{
  "beta1": 0.95,
  "grad_clip": 1.0,
  "dataset": "wikipedia_en"
}
Each number is 128 + 24 x the weight over its row's rms, rounded and kept within 0 to 255. Layers, rows and columns count from 0. Numbers have three digits each. The size before them is the row's rms in percent of the matrix's.

# layer 8 MLP down (transposed), 3072x512, rms 0.184, rows 1400-1506, columns 448-511
093:127077136105145147143116168123128098115133127110143111134088160127110141093139111087108145111102093127158118119160139117124097152095069095110129127158132136145134145146125161124127122134110116
096:071135101114151178153116134141126144146138117097132125122115171134120126145108104113146128114169105147145105131143116147147140145154133123121145125104114142152151060129072162123111127133137143
107:116120124129165139116097104145088144116118098130141134102159129122119082116128089143142143134116165101128152164083119160083137157124156102145161139114131145123110099169115109130141103150106142
094:124140106089092138194127150130104113070123073142185155093121121142100112129160138099137139137142120129178085146181127107129135091099108089132099123116142136109139126104131125132122113094154167
092:119106099114103106155140134111161141139124172119095122104149125164128144113158090118143130124112162102105129140127132132135131141128150130148132118136102121121130146132107113126134073143169105
100:149132115125156141150098117154151130103103111151132096111166088106135126132150110133072128093138121159138112114131135142094139105120147192093098134150105162180143124095113098164142125124135086
099:125128127132130116100120165158163094127131124118118162168116099105157138149097097140088125125146129137108126154106193144116125130145097133069090137115123156110113103129060145114156180149078147
100:138130130154151114110131104083145100125100188110138116145108107147151119092126116131124087102159107100067172147138102092085153138109137134162154127124118106121060117133157120120093126113155100
106:143121126113130122118161121157112124135156171134090116127116134145123113101114151106117109152149147139145159101145095125157177127141134128106111096172146144135128163096065109128092151127117112
102:088118103153124125132141135055127153128150092146148104136121157114131125111158103090149143115118129081179131137117111113146099115136137106160127132095103143106136120099138196150120130131096116
092:137167117118164132127142148179111102139128124110097105095151152085141107145103162133128108172153162089151140082134136133114126190125117148088139107140126094139081129118091163111161091120144121
092:060105098133133105128173131090124144127132139131161179111123129123116130109101123109122168051160112116093157139136123148143137084171131126115130151150154157100134129105113095109106088110127116
098:134149149141125153083096139142128115134139143149140110124108148116153083104108141134152107146092109116134097150114192125132101115158121150124181138122115100074155126098141123095081102123163151
097:126115158122120122110123181114161154071160119111137092132127110152094120170092116152106117147128130135098131122125117087170098158126167121185118140142098127134165121152078054134140182149105145
096:070113110112162149120170145119116119137092156089092141167178114123143143140142110131121148119132137099136162095111141143104149145149127144161142116100161119155113124092110161150093159089133124
101:137106125088126158151130116117132130116117132140198098117081139170130125134085122125161119121110148120136149175162085140104107114076119116124114061169150153096131157128111083137130101103117156
100:153114105133090159123120114153089139089095133130118110133117124125117123134137177081107118141129105157154151148166143094124125151147136146141168138107101130109141096105123126115145166123123126
117:124127092146136115140119134149145146069157137158182121108138150127099078145166146138132152130104086094156119139109108152107146143126130121150116122141099147133153139120134115170128202127156132
076:158135124147121133103110106104091121230114099122116115146104103125098127116142150126122058151138149120121087134140155173109105147079118144121099109151125124149172126113116153119102135145126171
096:128129135115151116166101187116111123109130137157144111102113128190093121137081104166122140094095154124104130144093153127140118173125115134142107109156149182128105100139132115115132125168163166
112:132160113108136149129140099154136085100093118135105135156146160068100106125189152120137112115110138129132134113135157105153145128074105163100136099101105104142186139158131144126151225106126138
091:102105146133097108135103129136085149131126145173082141124140184134167108119116086165159152111126162134143167139169077164089175112129097092178172106187139130178146128137088127134128141098119137
097:153133139106131115163158134159186186153092108127128140122121113108127130106100128104110182142116120152135096118062110135097149081109183142103070103149149135162145123163116090134144149121161123
098:103178107105118107126152131141091182144103138130126102103140154129101174178115099127103134101169067157102153126111106180118102102131120092149120136125110130116118149113121117184146121080130117
102:120093135131156115125144132151090134154133118106084147148175145141117091153180114136144083059104112117105154114129123152076130162143106110082146109119124092157131083151122154169089136145127138
109:121106176157162117161090094106112131148169118113115134104092106113114149143154131111128122121145137128154135099099096105119125132099173147129156151115164123062146116163138147170028100141128185
086:166143145052087115134140128117146130166111112098114076148115141156144118149136076119117140103122126144112105112138129137119148165081153141172135139154140113091169121118169148116121160131148129
100:165126134123137106128116160142136185100128121156129147122076133157143116148170088110122130133124147118113089133140109168091137154135153124152108132086156115088159121102107131114143186124122115
101:127123120149125140155110146113107128126113156140134120163077124133150125156140121143169090133107162123101128117164121114156114110115145073174143122136114142113148098103094077171159123139149140
097:120126125172120178126134162149113120116145117149148133126126135171105114144128125126115113123127132131138102140115129156056167161084136103137109137113174135130135125075149140186102146131191151
104:158103107121113080142138118138106119101088116117150163125142141106136136161137147168131142112122052173121144117121084151127143117141133104141125140154138100102101150099104122109137107104138136
100:135093153136135110150137133088108109140124116164126109091110111083126110130175123090151117123145117128158097157154105140121111144102109151130137098149120154184142149098095133126114175109079136
096:138125173130115127166112088140148107137145121086114141063139095110141120079143129098149102094129122133158142186113084152147086116165122137098165125109123125082155127103102124121074136135102160
099:141104106105140115132129153141105148146129138123127087087116147139140117105114117100159098076137132127097127104119143115091092138126124111138125144153173116150174068134146146143154086109113130
093:149151122138129136064135156138124103164130162126097116088128099089152131116120145112130120128151126112150113106153112117149110124128113132125142153129128131090146114172134147138138126115153073
104:079128185149128150099152129110105149097110144143116108137144138109128074148110140130120123144117125143165104157072170122152181137149107110177128115144084122094155107098109091127112139147142152
099:085170098142078132134139064142138128085135146125165132097174089107186106093144146107101137145165111148105150116106141150112116121170119113085141137109134100152115092158156102100156081126135121
106:145127118135105175129088121106169101120144149195133086144125158130137144107133129152114148148096147162126123104106144114168159107127119103070136108097120144115184114133112148110132174127172122
092:129161140143094158139117128143135137105131173108101127130103116096138161159144154128123123154116104141145133156072146178102095159144147136119130150137133114098132104109162114146108134114113149
093:116153116126158166130089136090106155123178141127130084117127110151129156117151128169125133133106178137125096128125126126106178119116082108118124100132148124121108209125113133134115119133113179
098:085109097124131102140114146155122188118113124123132161128102128127137136115147153138107130082146101132134102145124180130091099105121101137101128110170129087148145154126144105124139125113109117
097:152139097137113147103098100157165118117132116131160082130103133145126115162120081132126122125091119127185087166126140118097139151159106138134103137074115158169111187109121130092143157127124165
100:122121118125103120126105169102107085143126084111095116128127138105102121164122133147191087202159095106148095113135108133102097126136148125117117115088129093142149101143137090146174162126143154
096:120163117112142116166107165115115134148105153113126124137159126181147124151133126107160152100158130114105152116111084118144093120131153126103127127168145158127100101127178138152131110153113115
105:182156158116127083107128133080118143122151087105112147125138123173134095162135139114149117145167156102136081142077100099196169083094182139071146172102144164126101113120157099115152124114133088
112:125114120134122089117138115181122143119123108114170118133141113159107115150130128131094122121135138125122145154110122146133085129124112162154154106113090151077144134104154116090119097111127073
101:167143125131142113139138134073125135182119129148143138181107124134135143101144130090134088142094145122143090132132156112139141141127134126141101135103134132145162139130137110087121145157111115
104:134131116146103105115111154134152151112142133169129101060180139131177117103124147139107101119151048130126166151142160144108132157124118115112117111130130130124133129158156135135094108110131124
095:141159141128157128100118125117112144144149180118137098152148078128165100147147150116136106123103105105106121101146130136142129106158116150166121140150170118158141147082097103130151155107110091
096:109125167106133130107164155156118118114163120107125144149114108119143172097119119156131155125139135138164156106151134115099119133083125160157168083111138158182167120135090136178128108130153087
099:108116080136125144096134131133114109112101128176124136124113116095106133082119107131096130124130119124109156159175171154137100159093108138107142080124124134160152131152131162089127106113118093
103:137140136119161147131133124086164152114167137126112091124127149133131116148104132120110132115199147129137128130096123129164176117139119159133102187122108114129142092159149092129104127110148132
093:118128120085144121105140098145098154130127095126108143086144140137172119146128151147139129115121088126153082097136110139141123075140132093133156091095143156107091154135085147153126116131112147
104:112086064147117144143156123140119146159098113125134121051132107108151124194133112106134139165126147147080139139103141119126109104120148122140072141130104146132123100144119118136117108144141148
097:158115146108125127143127164154090087057149097129111108128124102157146134141114109119084150117151114140119136115145124112104094114108135070150141104165146080090099148078139136130139107144130138
101:194110145127132130114143136152138121128132067082121131110106107106096128138153126116135141123146152136098129087112138127122106098129141107067089122090103119156167120104110121149082110112111128
096:160118122151147144140131132099094146141130101107186136128180092128121124125134162130128125121127128121139127113108118155095159127168137093147176160111154040151117084154170110094115130144102165
102:121140140132163129156073150167098107097116086121118089128117122160153136149115133151092146160115128136104095127123146103138134102138132092172139143131131150093121159157180142157114143115130131
101:142116117119129167123128153140095154139126125126152132117133146161092188122133145106154106120105092141085164123133145138162161143135125121140133135154134125163141106096085150160142107121128150
091:157126109108156118126146133119132127110096158120086089133099084146125122149146134145143114146109111160162118084115154129131154130119151153112102123140107144117133117100111137162117134133158148
103:109154139118161115171129139112102122136091127100125095094181134106121122160132103128129131121112137148104122128148166123091122084121112079116158104106130117155135145118129123114129110127174138
101:139066097115099119134123141112121109103145121138120104114162159160109114103130118098186153118123106175189150112123094121110134116137125129103105115115109165147119179170087106109120097156154078
098:122097113093090124082161132180127105137126141149134133087139154108110109098113130095145163203121108124120128159137124160146142086132113119142130064155151123127068117106140133136162122135113124
096:124133079120127134158088109112095113105121100139099110092104134093153190113108181112092150100129103100122143168116125085108091159150139148157134124108120118127132142159139159128095146128145109
094:116149156087123076142104147132104130151109121159155133125121154162123101115107127113159135087156142132151176124059110105121095131125102127085146098173108136144104162130152130110125121128135124
093:120107126148152139134148089102136110181111147101133120119120113100134151128081181129132149162145157128121151135125144168136124068110103134136154148117170139105092143128119139132157096136089126
093:155116132126146147092139141118111107134109165130100163059083121101081166108116102160148132107126137171135107108148140110134123185117157161124126145093149147110143164129141092140117107153108130
096:127138120123140143192099110120122124152105107144114120115116133060111093130123128177120135146209099127081151143079121145152110120097143159179149145153164145117113112136118089122111113126174117
100:136104156101149172158110130165085126141097128136142128129092167147134154095146145086140139153145122096104108143131127128105131168128096182143114110135132129126150123106148127125132178116090116
102:136073134140107155087147113123135129161113148127112126174116137129133110110125131141153164109137134145106164116077092103146107143096084110123073098106128090091144128130150121136089147113097118
097:133087139130144113121171111111141159129160111117082152124132183147107141097107123131137112069125111096121092146164168152125146142124080190156122122127137132154091135161130106088120158111152128
100:100154121119114127112086125056121145138145145128103089135119203131086118136091165150131105111068117119143142094152142152134106128138151093139130150085135137122179128142171090093101099135169123
092:120109171123138171142162117121125178119176157109149139126120142105119098080115103123108123106139109132090128136101145106110159117114171137142112138117087078152086146111130144144103081101128121
100:133118097135137148123139124078124136131130145161125155125150092142139078101119122090117151110092150113071141095081110075142117126095146141121100093140121117111145162130086131103106113100129126
103:126103177130142122157130141127134132119076113100124133121102137108109119133100099126143130141137158090134091151108146110109155138100099106152098113112079159114137159130102183143137133100143152
096:127143140144167104095122148168141136086119129137127119127114140097122137102136120144160129092112127141129109109139129158139135127165152130146157098114136170175167138131081101141111138123161146
100:141157153131140149101141139085144096126107084139126135154096128159117108112174145180133143113144167124119091105102073107127103135135112108147104111091083125150126075128146165109084134123139090
102:104140111092110140133113114081115135167135117160111137124155095119136095110125054121131124169138151102129104116132098100131168140155164145124130150097143095119118115126141136128111071139119123
093:105129101144079122076142107141164133102171147107161138141162138168100121135140098133123107133110091129106134101107121122096103088120139123083103120115123164162135145107128149143087123121111146
106:097142098096117099132100134096132098133111148155135132105123145153131083107121131117119137122142123149145168125087127137120145113096133099076119139104159130132127164120098128137161125137138136
099:148134136113132149131138124134139113146112113143100105128112119122143108121113121125118134147111125088149162127159096175123124162137106133110151140133138166168090113126150092130113134058142124
102:148120090162144130151150108119147147109110130112147178139113100134167121119164088120080136113146185136129110149100149139100153138134103100120156105143153098135155139140136098108111114151130135
095:174126068121134131100156129131124134141167075173117142126138113121156146173175096113131135111151086136115104124123124157114093084163097154106141135175146128127117132122157092102123100091088159
097:148097125164124162088140130125095091116139202112110165150126117129138127145093101148114139125137130118125108105115094188094161148087084126136154132046136134113155119144133133122140151090127109
102:077179144152095122104129121102135093092100108106152146115130134143080148091147165094102161136103095114074131137090156122157120189151120129123128114146101122129117072118141164143141140144160102
090:139152175151107140118147144153131119150141119137190155097158088146149152157137132147148141167093124159145156155118142234105134105143127159154162111129122106127133113110113134128113115123107139
094:128155130086128098148115154177129088107128143090170126153112116092147119148130158126135073114120065136120129123092163130123170145117155125129101131132141109109097152127140112140079150106099159
101:163157134138107086169139092138123191126124132145129152120097150097109123105140114103115116140164108205155142131142144139120147106085107115096141131075158095126101122126134157149128047106129125
092:100107108075158125089113127112124164174147095111114106098125110128133117137108120148148144159077169105115140113131094100143135124120098136070092146157115180126160115129122129123144124117144127
102:155113152108132128118119123143144140179119155075146134136108126124133110135126098143154125125086134116137112144115156124129119114140134096164124113078101154126151084123153138154153160090175144
103:123119106143089144114153174128144119120107084122118124120058128123096116110087110129105121153138130161135075155139126122164102099122156167099133117120118079119180101114118144090149110169127124
096:131132128128159176156154111102107104185058144139115115141136117126111124117141108096130113115117152163151140077109125153112134106140171157139135135125135109130131108117119152163108168136149133
109:097131122143140126099146175087146167133130142107168080117120146139095165118103109109092118161130141100112162148156117131143140156124149091147160149120094104158111096097142085105117104155117119
098:097138166122133112147129124150081108094163152139147116147099135126129142167118128122118104119127118110129106119142148114135172161119105107150133122165136165150116132148065128114150142148132085
104:138144129112125104107086125128114124087159102159100167125139120136096115099117099115087139136126118189125111108115137112173157138092118159149061076140165147109148152126147131107121131125106088
093:115090122139167103121132108138109094150167180124112127114132140107177117130180126151163157109137114105141115132098165102111147137138093104098102118139139143111132185127117070136170098074095136
105:140085110129160114123141143122141135104131153101129133156119129112107106131111093109106151150134159163115117112160089096103132134138140074106137156153120116101114139140154147141128136134122085
086:138159110103146110134103158086100139102105150113149160102156097125137129099146110110132140132151166104124101146107123144150181146133079119107061148116130157108149094119096100154126119168130083
104:106091118149101115158127125091143103171106123163080117142138166123138093146114082137152127112112084104099093096117129149147125135114108113126105146155099144112148103163121110146157108138118144
099:131128092138105114123127119155122103132109121130105124133125099114095134153140112167100137121068091142140127144156132138136161094104114146127117120142148160134151147146131199126110156137111146
096:079116107142111136137124088142138155140136144101127095136070138124140101121098118117102142105093136122164116124130129089117113122114155147133117112142096147132151111115123097102146123141168132
099:121104123081154134143149132141084143159117137105107093153147134127099098118086155084128112139145102113141136121093136120125148103097144107097115165098084138149066158158130133142112101153174084
110:133094137140104105123129087172118126116087136114152067169129088115202116111147155110109115166084130105100100125082120076128124139100132094094126155129164157109146098127154168158093081166165079
097:133108166126143126121095111144118130112150156131120091144101107127136157113147107158113087124138145123143094091123159117090129109119114120133085134148108123105129183120108143076140107090130104
104:146129106136108128145112131089164141163131131090170148154114126124131124097133125074134120149109167144133154165107109133143104083081166127121133158120083183090109149068170133150143173146150138
098:098135148119125162116149129160155125134116103098097131138147107111111095128162135101145159188079173109156094119083099106096132098136113151087129129121133114129101162129137134132164105164138103
105:116118140104141115143130125105105165116156136135078164205153167133137175137156124100121162113130159092098151151132142138109109162128093166135124131128140102145116103127144106099074134128132110
# layer 8 MLP up, 3072x512, rms 0.119, rows 1401-1507, columns 448-511
100:112136120128115118096180137105105125059163158168121143076130132102148098162145094136131153120114133144116121170131123118165124137092123123128149160116118139091073123111147124141166126172149151
107:100094143099109154141139110163085105096131148115160136110094123156143130134071095139159109114137116119133134099105122100122145097097148141101144133123098148113129125100144166120106153135145131
087:096118095139116080150155130145112159144137096131142135184142179176127091098095142158110113162125127088142187162124142136157105160113112074149098101100140123125150114143137134137095128130121123
096:113136127139132109099133127143142126103118102103110076123130160096107113162083155115104146130115146165154149134120098114124104112074135104101131135103159148122106121147129127111119153129125127
105:105071114137145135148123160141131118081139123106140119118108129104147135120084131127120090121107143143085131110112135141142085178141146141114115159112116129128165118147126133122137154149126111
100:098141126157154110171074118127110156172154118126150118119162137121123133131104132130106119135149103133133127111177081106137102098130167092159158108154153127093121129105131116188141089133142114
084:107162121128108104121148132095128116138107080145072120129139137107153119138086142144143128145127159151093123059153124070159131133152157128140134146130133081123132079141166099123111116134148141
103:138113095135134139123140141132167131122152080140136156102140097092131163160143118122097125123111120158142118108129080143134121118131113139151135198144120145126119088142142126145139146143120103
099:109111147080146144069119102119091121111105123140164103139122138136130096103137091137092114132131109110119120159086156132089111089125107132143129107152108109115170144100150099108108153148145157
103:093153122090132106131103116116114113173118138123156085113120116130111106129129098132128145118134152124089142143117121116095104181145110083097106083115127113124106120115113110152121099149125121
101:112114116102100099150122115134069138087120061108144139133121093137132128126135115083200117108130137132159161158163084130112120095159127125152143117109102160109149099114118121081095145116117159
102:117119169149126105107125125117129100142108106122142148116102153167159107156089114150133094090134109148131101121123128104141066116100190143096145187134137072107131163099163166116093100156166146
105:088142090140175137166146092119109104178091110159099137099135114122111141107168109090143148130131141112155136147156117162095178094127102159103165131095108104116107122136134152139093068154124120
100:140095150125108159148146136108126171152167160132132117150156127128140177146123088129158133130127089144136124133136114107103125140116102123105114080181128134170151117136124098127101150109157149
095:125088121118128110129144111135148130088134129164120112118164163113160120151135133149125128176112128064137101152150125138125103086138130111087166102168169133108160134115168162099153090113141181
093:109110099134150160147103151171118116127121143121136131111115120104152111145136130144182117122118119148105134099142133163108143075154085126127118149156146117077124101136161122124123165108179130
116:179086146133117121116138137121098151143098115109102116149167110168122105104139110116130092124148103134109126098151089134092135111111114138106171136097099133192073161154124157118156149119113131
096:166146087151129111119151158132150161110129113127127138131138096114126157103104094157145097123144132157163154110115159131124138133109163123108142118145126089093132140153105126127137122126139101
096:140130166163112134104128162090102130143122107067080150114143101078134122127109197109151100125151153098101112120120165144128142125103136109105115099146114141112133148146144077094115149118087106
109:104132148142121082093107129176176116161116120114146159165153174108169112126073136092140143165100163139166072149120096150145163137088154170082130148144127096112134113107106164140092126081139116
098:177111159115171091129123089099179113099131144125129113130160140085134096151103126117137134101102145099143099069139137168160138139120128097121121139162121150123136089100112130127094120139188197
112:112100092183086115130178106121088093140147114165136120121122095114109180149154113120124151127113156121115119138188110115133149131138147107101146102137051083152125125130129111111120089120123099
093:164128117140069187128097113083073151100062096125130134142114103165106142109122118116157127132157095132131117128138153089119129119127093079117140117124155148135097133185081133114184134155144141
100:126142137139123190110118146150155115168094104085117110126098127128133124150133144145176145104177111143111124095121150109136125104105155177113135132164124121131108121130139164056118165138161096
099:132152134152147167122120133087142101143123102147205155109118153150133142177155158124105121095160116115132121126141134145165137118132151111121120108119123119132130112100124102115128117143127109
082:130090095108137152096121097144130141128144136123133078144090094079124120128156125106116135159108095135185139119115132130096151109136131130136135194118106146159121123183128124131094121115150093
098:150156124135131127126135125135157108148114095130104162127139157125138144149138147126123096136122100187126133135136121124126131137158137147094117152141111124182099149145155111101123120154140131
098:120134109124138060108074117137072056150116167102140115145156123128187131149131160143150130162138133106144113128083158142144128132141141110106148124167099117140146145101153137080138105101098148
090:132092130114143151110128175153134095176113127144121121105151116116111096091131099111145128187165110156196124141127119153150162109136171150116160106136149116122139132142133158149120137112143125
096:127152105106122134121150118098108072128165118117130124100106101090140147113123169115141082145143105135128147134112118113102116125115194173122142101119110108123105123111127105166106108130133149
098:132082118094169154163124086144124138166122143167088151082104169133107114132109112122138110151136110133133133114119171092144129127127129157099123117119106131162081088135125116109075141109129157
107:133166111122116126143132149107145099157141102177132174144118146129109115090122137134083168158129159104154116124151175127148134132082115143108150110105117123153145098139140139103089145131117096
106:126147147107073145162139142151136129114155121126122138135147135125149149124101138089099162134099167145107095132103141130156128108121154133106152097102128160125125118131073126127132141114150136
082:136102113166122117153120144102096166140068137121138134107132152115137128102131157121144074132132145113102141097118092078123143131147134080125142098155134118136118140148078141106108099123159134
112:127140165142141108130087113150117100198107153124136134140136126143132072161130111132147105141213081140152121122129062127179112130109135122130097127134165139109113121111172165106134123108162132
101:107097173102116121124139142101142102127115148122073117148098151114124089133099155103150116126116136114101149143136119136170116113134130118158091130140124161145092123132152130140128137132141083
104:093120107095115132130116137118134163116131126108124164121135100119127086151104115098174057119136121118076119153153132138140099167114118110131138146126088115127114104128176127118146151187082072
096:105072087127121144145077116125142129110158161136133143171136147114136152106097121149113144144153112091115142159099158111137076115130137079117148148115141135108130134138077105128111123132138145
097:140073102109126158138191148149141154125125150141120108159131096094127108100126144109116127113118139101151116142170113133145161135133080131109138116105142159133151169162175103147129108088145144
102:145149138132086136145132133155123156144112110078160118128138115125115106162157101130175157162139129156116171150106120157106126097120161112177065135131117118093112120095110106133098148149153112
100:136086167150120131128129124120148107120120130100134085159105098161130159120066138117119107159093144151075152135080115142178122120093123111153123174142139117073166130167113135157146121141134115
091:139099142131076147102088160153134110112122107199132109150163127158094173150132116163177132130106129146098138124128115134113117163093138122134163060154110137129144159155150144146130113112110116
097:141168116084120095111109129136110151105146124140122112160145125102126121115119101113127131154127074083130034104137127123102119141127141132139146137105105123158120109131133115149117141132098165
096:118133147136129125131127096118110120094135114151133139148116105083169167129158156109132112105134121185153132142173111146102092142113106132087133156114088129166098138125169157114111132112147133
110:135139144122141116123106126114143137150125128152115127131117108127090134136134124151159143129137180124108098109132163146177105118155169117126175114081123110113122127088125084101164082104146103
097:157130162105065124131102112072102151157120124138113131173193136106101137189123121140086134083129071164093158075163152124105046095142118088152129124104153115138129128116123123140132136124135126
120:105136161140133145104120135151164140142112167081089139137127140136161187147157108186157102078103112122153083087166132144099153133164130126091148135146127118124116135125122111155134118144125136
093:144131175174139116088129106084115132108110061106109153144102156142148141151141115116124154150102121181143159133100166125134111079086119141120131120171105133147088110163085132136121135156114100
089:150108105121126108144123119132140131116135121140106112128142157117136115101121118125131125144084122133112104169115122150144145077116089147103138091144118095119103143149150145120135121116105133
103:125161141145086117121126141123124140082146114084138134076133070108118111137108155115107154112092145143181136125095109077098138153153144065087155122159124085111116145106135144120110114171149088
099:131144058175112149159136101179105108141102130127087137109087134128141133097136152167116120162144079109135134118128124123122131182105122095142157133142130154112110174143094146118095129119087140
112:103137118114103116109076122124083117142160114145140143154108157134122103150152120122140142139148144121105099105150156171076089116171138102163134169114135150138080141107142098146088138087087120
093:119086137087124118178133169113106108123129092123104104129124133165128150124112148173091110123106136136135151142135117094160121114141146140160140098153145124139127124114163101135134117114077139
105:166170162139151132122113163146117114144136086122173182147090143140134134130132107137152162112136134088101094090076138131133157140167168156135123092137135107134103125136108164162112151143138133
096:143124107144125119117117138126134075165161147115161108126119094106114150114137109133174179135151130118122123157156152151156140152125105176179117123160103166132099119150080153083116151161130119
095:153096107141122166152139114134126140105127154162101125123158154154105161171119093118152110118099150135144102164104155158122147125150145164128148097138173152132159081111137116103091171127168133
099:100142113107140147151092176101119133142130134164135100153160149113106123159106129101130113115124143163139142128131183121116130126137137108149186150139126144153192147094099145152139170099126099
091:130113112131104152100130118137126130077130202111134139130110132142120114154142147098124146142126088104114131108137120095114123144168108133147124111122151121142122168144150109093151121111112125
091:103130191131133211088154115112140130153106094119168116122135107176119091200122187133120135114125166120166099093166187052137103104133143099147111133118128106122109114103099145152181181121086122
102:142106138138107133138150118092148154134160144175178146112066159138148157127119157098139117170112139094125119099112081102090134183159144188160119137142113124102123114121143142123121126148114109
093:115098159135172118112101129110167125117168131095105141161110114162083147129134106163086139126130076160091163137135110138159136132129118138129112117113133077123147158146137161118142158118095092
095:114126133108102122130194158107142134113149090042152145152149138170158147149116158121140108164127126134155141093168137124115129136118130105153130108107151151123094127148127163117102120144112114
095:130116159127130112148131170164139108170113131115131152170081147135154126125145137130148124151142081099138110094086117128165161122128150094078121153145141155171128185089115137136146128139133119
109:105130117147117118130125137163131176104162136103127108134128131106143118162131110111132156123139129122109104144098166128135146106123158101120124106139125120130177091132141114136121166152112136
091:144150117135156164101142125161136124124130098138093169124141134085139131134126151101205077146119114123127134124092106075118096113135159096117140143166104120127119118103132147129140171155128162
098:104105129098131134140108127145112082146114121158133102184121121154114098158089123083108114076127137127071125119131127128142159133130151139119087121134139141102133137161095125123098100091099162
098:173136092109088110117137117096107113111046165185109121180120152105110128122147092130121147141096120156157105126125129091126103137154165140118140111096123159156177118121149174148166154118123139
097:108169115142121111106121100062116090126112121089147096152122140126077151093107161122099123140138174120120096102099138155126125146151126143170121160164127119141148132159150159150114108138152104
100:175180140113127099117134118118110098136140099145159133157169157096138115144118162094159187151083121118146138117160121116140100112090096141160133122140156078129135172121150159118138051124101103
099:113119117097127117018110108113128128126156111132186102113137141141153171135135147143112129113139115095116113118169118140102131121156114124109119153135149124138067156135136139098114110096111084
094:127110135153107174163178143127143107125131127169115096096159142107117105149145104117095118111150158099141096107143133114180133121147114143142130167089126108166111119154127133125183131126120127
095:177109108112087084127182131160136137122144116179128143114134134156095149165121117134119128152164176147101138101155150123139073112157133124160158139103101185145127130118127125126098119126139092
096:144158128140130119102145154105136154175170152123131156138116111042082116125105142121133126131086101104173123086136142131114111157128162119120125088136129122142132123098089132122108147129115183
110:117144097123105151146138142082139138165100158085122180140102127122106120118126163146130146114176091104129129153119143100121080140156142109122083192157130145154111118139119136128133126139097120
104:112119169133153166137100140124129120163107124112088117123067105126118152116142129147133147163116114086110111123116162121137116118129101111134144105108150095115099099128149116133090151123155143
098:106131146122126135189123142078124127157149122146128100148079138092158105142146126158108158109079102126122135114120095148088146104096095124121144103083104129194101173133142128137073077125149115
096:100143207152166155129112090108159141122136130119116093144150141140101151175115171130119081157121088122131125135111090128110140138122124104145132124149138126110105091134133132133115205133134151
100:138117128110145074149181123132161130116144172131116095185151144187101124148105102160171135086095117128120146124117132125158114136097100122133110116137096110173153146073111120111093161141088153
098:146151123136135141151183142169156174157157083150144149145153184113146111143098133126145138119108121139138127131173101131094115138153111133163149129131132124136125076169159166139093110098121149
090:148131129110153123146097161120155127157066116113163090105082109076135157140114137175146159134112114117104160181091161137134135162097148154138117149157115130135112121157127147108107109136161132
099:144138124160144128089120094110136112091154086107120126096088155081107131138131111147159154114139163120162172076123110058117119120133139125115159151189110158148118127122111163117167141109128094
104:075171161143134103146128138095147139121140140104141156125127137156138103122122109121133133108107158138122134103133127070133105069098114145112149145143089117162108099134091161151144120141153122
089:166116139128170112155154138171126083143100138123129078110150166112130083186179109145092171147114158145135126135121149103122161114143149134143127100147127076134091108114074129122127126134069136
103:118117124133106105118132130102155118144135104128076138134117102160086112117091141130132119122132152159099145126100144128111144118139178086100149091146137117087124173109140172127157128125107104
098:147122148135102131160158122090132165118140140107119172127128159151151152169113147162128066140125119126138133108150110084124116131101114116114138161127045098145162137141112110105140133156132119
104:106126150137145116134139122088153153143097159135126138090148104133161139128141105127099145132077115121150160141126133117195071128142144118133167140107117145152110120131116110113119146146165075
100:051124140141117123138142157099132119150126123124121115161175142103189166151078134103091122112149147083137091111137113157129100154157119135137130131169095158133152139155142128117123155138154127
102:149132140137144081114146115141152127149105128141102177165123165153120089146128159124139161125085102087152116128100113137166141117113114103114151108180141144115100126118120156144123123146152105
102:080149077103138122156127147140097132138094151088152094129179112092128169110151159138124125150162135090104164124143108142156149106141154149129134151160146125131112120121094106148159152110108149
107:147099070135155130131112110128120073120068155117160094119138109110132161122108132164093094139147159136120130127178136080126160123126109112113144155169110153134135125132130088110141130120120134
096:119107076108071109134141072121145118084127096168132144153104111157115151138136151100104160117134135101113155134111131131180134100121152117178133127155111117132105167124146129157119128130147114
101:129138126091124108133099152120166106120163119182072115134094141124138155102173106133149105185112148139118112115141169122131105097107139156096125146097110091096131134117139143151151141109144136
095:148113139090092129133139123127114135117124096143143105136127100068125128119166109127181137123115115122086148134159181142167123147092156085124144124136136120137133093134103124153111168096120150
099:159101161152139135120123176150123120130104117163121104126103126120133086117066106139143102141107093164104123121078101112132147123086140147117108132101139108142094179115136113106177153116130134
099:124122147150127131091115145143142145138099139143137112148129125143091132123112137141125091118109122160163126141129147126110126162090142118126166134095142171116102096139151129117122144154131144
101:116162107110107141119102129110106132114136106109119151081117117131140119124103082172155087073104126140129135130132137119150145133101152129124143166138104153132141140077159139148120142125146127
103:114116154142112098142131111099162149099129150168123096160111102119136136167105127124115106112097126179120137113128142138108133116106140158113121171182100118090160104120115150129128145138151158
098:125182099136168113145101156105126156117113120134118182125136146129103111100108135151115126104171113118113112135096139133152122132129140089106119165100117118101117123165147146146119189114100122
093:134150108097162126123145162108140121129140142159136121121107142089135126101105118111154137128144133153122115183116110146121125178141124117113153147083113072076138114180091107135160162118104132
092:176149110122144170111133112140163118149114114145102111117136140117106145123151130127134124140108129120140116125110083108116117130092152090103121096155137165121118118135126143215164189139118100
092:128152094094123146131164108156120131113137118134150146124120124066098134080099130117175144174130108127151126106087164147139151157114115143133125124151161086153134113176114139156150105128123120
114:133135158111130149103089156177121076169136137154143083131090097161163091124107108098157104133158136151132081140123097141125132122135158113101148127119129136125159121129135133171112089194101138
093:126077135121163149090115159111134130090122122147117127124167141132127104084122128163095145165136117068191132088135160124103186152143088144148102118136127108134156083132115122123106122134159132
101:139104121127105139136118090135088093146119134115153119151103105137113126123113117131101179138127092114126112117166184126101132106140118083141133156145154126128158116093085115159143099107106100
102:139109101135089120136122145113143138128078115130166151150156146114087139160135125149133106104155126104137110178139139119133125088138115107192134136129126113141105113124121143099151123131177149
101:117118121098126127166155095118092127127149126122105106108094110121115143127134111149109154113144130146156169130161139084149143113197144128119094119142121083095119080098137095147157139108140139
086:104116121123165142134151105104130137121103150141117178120128166125109128132094155114132163125102125095129124108138109166123077138105092127117102100123083139147178150133104139098123118098126139